From a checkpoint of a small transformer trained on Wikipedia: untied embeddings.
Each number is 500 + 25 x the weight over its row's rms, rounded and kept within 0 to 999. Layers, rows and columns count from 0. Numbers have three digits each. The size before them is the row's rms in percent of the matrix's.

# q: layer 3 attention query, 512x256, rms 0.0876, rows 86-127, columns 128-191
# k: layer 3 attention key, 512x256, rms 0.087, rows 86-127, columns 128-191
# v: layer 3 attention value, 512x256, rms 0.083, rows 64-68, columns 128-191
# o: layer 3 attention output (transposed), 512x256, rms 0.138, rows 64-67, columns 128-191
q86 104:534502514520490482477504557546520543467495489524521505545526501502544471494503440521491477499495488519483500516514520468500522481462461468454497521480478493499514499512542495488524504502536453
k86 089:491488542450500524502461502494495464483468492477507523508510510507490533500555485538514511500457440512453482530502492523440479486489494511498500497497530489519468479538495495474515486506497510
q87 129:474490523466492516505468492478458480520507507481451481484488496514450483489504528477531493505470512483484475474495463478482510455523527472510464530503555484493495493517474512463479491526499542
k87 104:453522462479521485504519488494471578550513485505504450556517485471538485452496461542532516493502501487484487503536508500547519486476483487476477541493546481490457498522462490440482525496455537
q88 106:541462499525503536482516493544534524493466506507516519560520524503521503493522455516500494518485443519497513484542529477468482483470501474521503541469506507503490508555463505489517498489497503
k88 109:502491541519491506477438460434490465535470501496492516478511523524477520476517530501518506497465465510496507520476517475476499487477492483519508541500500517546492494487514493521539462493510521
q89 126:520517509504522473494487458522515495492497532507518552533480510483514497495484491524469544509535521504515496550498494508487456545488539531518522463536450492493533505497509481528503485479479488
k89 120:516511492474477499501513525519485453518509512463490489473503511519488499521466509469446509494493508553494554474447523480483457469501512482520475476498449492499531519489487514558497462493529491
q90 115:510505496523502476466495475522481494471485495542514496531510458467501500466474487504485484509503513513570503504558543528475523502528538509511512478518553462457514473494486506506469481475479519
k90 094:524499481512523453494500515486486520472536544526492511506533472522505456504487509476485575483486504534516480541481474530460490531512512508481512490504494475469501517468506504519452565515494457
q91 091:543521486520523457472478474520484519444478515533477511527523522488527477491491496498494538498540446462511477555550497504476457526470511489480500500493482473477535469497454529496497496475470470
k91 100:506484530467526499502549512492472454502520520486498484474506513491503528491489505462490490479485453521480515487472498483508513484454542504497490491509487476529470513520482483512512470457543524
q92 105:505520507479527443493501463519478502452515528491485507507540498466468482483468517480484570512530459478480497534505486505493455516498548510495516487518427504481531459498505531518486481477499463
k92 099:489521496486499488522491511508498440517514487477487502472520499501492553521474457496516494495479450523479520474479499491503468453502510510479500470526499502578472537526476488463524466516518511
q93 120:521499485477526516499520559515534527516494479503523504510491517553507472506537503538526480563493465462491470512479464460511489513522457495515518517462486543497483516522509480503490519521534467
k93 086:556497510480518560498472474487509522494479528534529515498446504497481516445533518516494464486505523513485497485502535491496497472490515520505505502497497485462536517481480494508523494513517539
q94 085:530526492474487535501556499491470522516500508529479531538491486509492486507491485482515508495510515463487502536486478478488469511499480524537482494489520544471480484501473493503528481469499496
k94 120:506549506527521503509512494508483490518532499466512470508508474494495483508523514490504504497490516559514472500502510506483494484479544471505502496493451488472491498491491518524506530519478549
q95 122:498487514518502478510473424513488501487508508486512541510499502480461526514455532479475492461502497496478535514505489505473509509493512464482506487536480477472547511529492491498531475477477485
k95 097:513529510486432439521466483487476512482522477464430507487510493493518531493473480475487498517468496481495494509495442494499483539532497532509507481505521498585478536540496494455519495535503497
q96 109:522528491475474517481509494460460450502499499463546484459465489511488498535504498513477549488529506546452564471477501506504455488505499493501444459469489530524505485474516516507513499504489499
k96 093:496555504487467510504519516521530453474496429442495524486520487490472516563489465528547507491486517489519511483514515495519488488517485472503482478528509522526437480495524531503516505516467460
q97 100:473498467483511523530486522494472481531534528456475480496470470485512482513502457499480517473493487489471489500511489473516497472483483475457534512493490479491509495519495521511517496545515434
k97 099:497507509448485511482472476523477463494431495447463490521509488499528476534509484504502499496508519494523476494491476497531484456503483508454515491511499473549502502507460501490468548493495518
q98 088:470483490559504541509501439456508517507506470511496471491509484472501508503509475458503442467517488507494516471495500506518522501495458499525542485466521491528453544544509533488526498507515510
k98 097:519495486502503504479501443510511556478481575491519495497481459476522492483509533505482506479519551513515452534484451509500490536527502529501502509492537456470498497514509522496453552482469517
q99 096:505475518514481477454477441487529494477524527512518494541502509507433491446494528495504517501497472510506487490505505501485489487510498500487503553523485535484497469538486515499498501484506492
k99 084:494467522478489452515504497492514540523554542482495506508489475508507512470466520531485526495491491525504500487471483483514508502484533511480513491497526489531454503530524492473545510511503500
q100 105:498499506438480467503510504507450449504478504488511490459479487515493489507509509519499549510459498534487488472474518517493475480519578503491483510500475484494515527450504498477477512506490515
k100 093:487526473506490482535504548542509467530516440471505509503528512495462530543448469499533516468489482471503530493510557486463490488480482457496493457506440511555459491504505500496539478505487450
q101 115:508481509497470536511534540498494513539511469534525517457442515504509514544508499550481497532471514516510514490490452488565484471521490479490518502454509516509486495469492497507512497514527528
k101 095:546509496500488500515505523482519467502504479486539536478470508506450533564514533510520503498477536544489526503475517508454439493496483463519456522513466537499543506492488517513514494472467482
q102 098:439495505513449522472459454484491505492458492450537475504469440525500523467504501506490487517442505523513535465460548526463518506509509452533504517528539491472505496501490505532524531476497485
k102 109:482504503483510491517466469490495500514478486496510478531502486490490481412472489557507557495522527462510488475541493512512553532507500543500486480512514463497531484491513488478501515535481519
q103 090:450542519467525491487505509540548525495505476483520507527456496518426501499519490516493521548480495521453496503496465457517488494549520493497494516492455502453541488517544513505527475492529491
k103 088:532517517458527498522437497517520486510501499480495523516461495499483538512529552506512492514473492476445504454466546503489493480483513481516457479503493511528526544533439492472535468538540527
q104 100:469506490470481502516491481481525528537525475492493481496495479498441467505507527466479489504521501514480491499444475486524513522514437492516493471520481507473504508548536490530528532512464492
k104 103:490539496484459510516453469487506518483528498443475510529504488482500488529476503491543504517464518463505448499515463463509435467510500507488498473538513500557478539522495481482481565520499525
q105 108:505482538524451489512490506491500468510527452499494493471487508517534528550523475535478448524452515527514521479491500529486512512516514513513492513483533532491483516479515456502501452495499527
k105 105:515479463520493480488524509499540497512471477527506504479498521489470514530512507493493469469494496492508512540515515502445482556542461452507506524483503495459498483485486513506480479509445468
q106 105:453475502503523444506514509550505497471483498463473497467470520468501525474475471492470524498505500529521477478513507505511489471536560504425515489512499444524526509488510533468499452504475477
k106 090:467453480488484457530519545533509491473523498491422522503495500479483517542490461502530507498504482476497505501477543490509524511510476474488513518502487498567458518500507510466481518492538454
q107 101:496487558539525531526507519502483518529520457511497508479470504474528533526562481494453500503544562535485515527534492477520505477503498495496467459472531480542499518500495496506490481544497485
k107 102:476503537468514482478508513484480502516478467514481539530543532526528448568517504490515479474458527540505500526442452494504499476494494527496540525512532538483525494485484484490500522455499524
q108 095:491508543501498503487459458483500517453482506507505517569565483511458480485486493452520522489469471524471493493536490470486460481501521473551522542510486531444523494536465510518474497497525561
k108 100:500508521509512519519457452511486519496506515521499493499452474513539514418484529497462516455513505529450516507496515508481520485521522528503504503514517488462564496492494516472509505527475531
q109 095:507487526500486530535478487469512520524513510543516510521498486498462491502477475513505463537457532547498462483479476473544497504511502512557559540521507521469533506527528480507475518498538576
k109 089:509478524556498476512457491466476500503524508561534504534458504486497518466498511514515450479482524528466510505551522515446487510484470532528460519491488525466544534492482478467519509536476546
q110 098:507511530482475500506448512490488474476479521516536512529528489516495511487533528507528504486497542547550522475524543510464492505512532495552481490544510519472531489509514453511491508480497586
k110 100:478519526552488515510475483475531509508520472536497502498512497523511502477466477501501511446491495464526525518536483549451503526503492514523508488491506516477530510484520485500534481495466492
q111 101:466510505515468516511483532477502479549517472487563469452482509527493515543506506556524412493454496501508530469457467526528551497516455499464508476476536534540480500519527460517524481497522492
k111 083:537481483491507483492487502476546533486461509529517518520490513502465501493530513509494515511514532484478488535523496488486480542517454459501462527498507495466519469522492482501496523528463451
q112 095:496490475532513488505519417533493568465493507525461489535491524507501477469485493479504507503487495483504441509507491500508501518496501529483550528485484462512478502512487520482516508497508468
k112 120:510482498518521488510547482516484517511536560512504476524488493461504538463475486486504504505503497503464474487489535513493523493483563509507472491495472448495503523518483515478484530462505534
q113 094:486500501491510499517525548494504467527529493501487510472499510509543527527514475566513498500494480482500498541527462464539514455490497476487462502478470507524532504491473525515497519517521475
k113 094:529513545493504494518519502522495473501476473510504479472498510517482497548562520480439479486523489524486517486487512487508502472498503456496502520532504521482522500493481504540509454492508510
q114 090:505463530530504544494474516493520516497479483539507511474488529501547497553485495527516483513462528515534506484507505469549484472474517509492507478453533513514466536498512502524475545484540535
k114 107:485470472494517513465533532460522472518455503520532513486466494506505483516527541516504473481484532537526524516502521527483510523531483515516483503498520558425537456457477496510482473501498502
q115 082:528521506483508466511537487544485495508495518493458521522514523506485524496518529519496514484521465471497484566535490507480545485530528494477480516492457461516527461493442538489516514489473478
k115 099:501519501481541459504498483538486466516544466529493498480543552512499543527517487445460520508517447506475492491487487475500495469475537447489481492523463482557509499507505512496529452497525484
q116 081:447530467519514526487506465523511516494478501446533485484484483479504509506512457494484429488446483490477506474493485496492532486497493457472519481507505501474512523531484501506568510483528449
k116 077:543524511479503502503472439511478517457486497479468501509493508491502501487521538499465519486539500481431467509502496499507517555564505490498489488524476466501546498481514534508479503569499508
q117 090:521507467511521500519535456501472495465480497500489520497547533500509472483479475496499500449533476485499520483512504522546502507467500505508496520442469469516496473536479522496511478495501519
k117 092:521525474515495498484509470501486514455505505498528513521485462451495539515504516427458502489520467468485492481489492550459517525522523490523508495537491470517468520485512517501498534527509469
q118 104:495493501485540494506501482514490534484491510530487551507472485535480496516479538535541515499473530459484451540477484526490461536519520517489470475553498521432514538450499464485468498463493497
k118 112:510519492517487499544493524473513488552489495489502520499486507501504475456482488517491497518468518536499532506526549516500492500493505508543489491471474526500537508504499501511537458526511521
q119 100:469513498509468526507506502507493474524483498519508506472487518495491481475506492518515490526459482529501479458492506519512482489501527493496551512505526504471526519477532470521525513531541565
k119 091:550510534472469522539483488492518540520511554483509526487447477504472500509505542516507518458504516495463514490518495525467483488475488502525488490453486530518507496510527539513517506534505461
q120 098:486483531503511488529491475527491532509551477546477526484491526517509525517548538526496519512548524491499492580529463507500537522517471505486442449495512508504477521488521499520514490496499514
k120 100:509518527481481509522528498473510518510517528500498544498520521526477508556485495466497473510445494529495493519463454493511468476462484534515498482498519494532487521540483468482528482485499521
q121 113:509489524518489503512537535490516481548499489504486473508466454505514540485526513485492496523456533524556545462507529498485515475482522498480469493516515482485462462447469478505525460498492508
k121 099:469442510551526468514488493516523522523522476501471465490519531503494500502507503522490570476487509538536495517521519496468506508494511448486512529518464478465511477471485549548519535467473493
q122 109:502503537535520531523504538482511498523544493541495514492512516500527481538516484522509475546478550517494477507509487484517497475501483520529494487496508543490501510477512478519461473535547526
k122 106:494483506524479499471506510481518488521463503561550504498490543537526477503514501535491457493485527552504519523508507517480481490521474510505536539459521541441532505468489500496488480469463535
q123 094:450509565527478530526485505482543477524519438493540498516491496499503547513534490517499453500471507545538550468497501504509539488527479486523510484504556535512493481546510469518523477516492539
k123 098:517478484511499495489477473482542545482452496523489519526470482514508474503511504524470505446516543492509482531493453516463485532544464506491525522501540498487531464503490506499477522515455476
q124 093:446514473487505480511528481489463533512531489475509486477482480497503512477533491495470503532476482539445482485490461506529467466490509463482478481480477539483515507500513495528529505509541453
k124 097:499525506465491482544487471539502469479495491465477534522482465504481553545485512538521498484504485504482471491489512465498486475516520530472514472573503486569504534492500489464538539535480522
q125 102:506527492480469476522503465523449472494519505475510518510540497500483497522464457526493484479503489502524507485482522499505516526509500523516485497481500481479522461527504502498500474455483512
k125 102:503528445523507496491475509499512466476510459494524490531537490490489523523495485429499499507531459465495489502534517543475531530526500467504497493511449458538489516489484473484503519566474453
q126 090:469518500491472522513517523488488504549527481503526505484473501527512507548510478556461489532450517505488493502481441476547477484512462488509509507472531547472528495483501463543497505526535495
k126 078:526497479487467523511482481501508464463455472454540544512466514535487507530533499519516457532481547545460502482482514508476456482500469469510484507501479516485547529488472495496513478533477498
q127 097:538506494497506496480501473517529519459500502504507484512514529474491482493468518446505492497549439460530514527530482531455485497497498503506534500501498485512498448539463540518498459482484484
k127 088:519461484467552527479528498458485507508499551494499515436481455484507546433498490488464509495505492498505491525480450512507523494490533518484525518469507458510499470516488489458492535497547517
v64 110:520464489490524498494492481515481507485476512521492442522472518459475494514452505473512489484555513495512468467478519466497495527502458473488570511544523500485479526506518506509502550451505503
o64 100:489503499473514500455530532507508484493501475454484519537515473503500464449532550495516547488470510509499495486546505485505481498502509513496483495486496467510534465505510504473493515506452505
v65 089:530454522470518467533475514470481501477527518514518491486510487525527516482569570515490484505539496482528493491464484508497463468490509493505487499502497467508488540450527486501428477490485492
o65 088:457515509502555481485516458467454483532492566518521499479506509516491491471467473511481473463478456486543467490507515516529504487487517489491507493520502536530487479504513483479535485450478487
v66 088:459476566499526511452479498506482473521510495493544478539533488518533514467540485492500531489499487498543525497483494528443478500502498491484553530505502489481485479496496518492503510474493508
o66 086:455507468469535527504548466439445494559509508509498492492486542470495477479474472516532500472455468492516482486497472487522503477487466517462513527523524536538522476494544493467516457519472481
v67 079:487522483432480475488477503460491448509532487478472490427457501504553488521490520552528547495481485504459455498481479456533493523509486479511468517472503494520493525481513520498493494502524497
o67 090:493468522544531537492517452490508497512511503530506512529486516514498510510518496497487486551484442543522519512502544523477450507496511510520465476539487483477497538504484497520524449493480506
v68 085:491470549521488507483488475522513474503474471479469491511495500530509504461550514469476465537520476504501555506503473522493499533461489488472525549495451527469507511508528524490538472493439454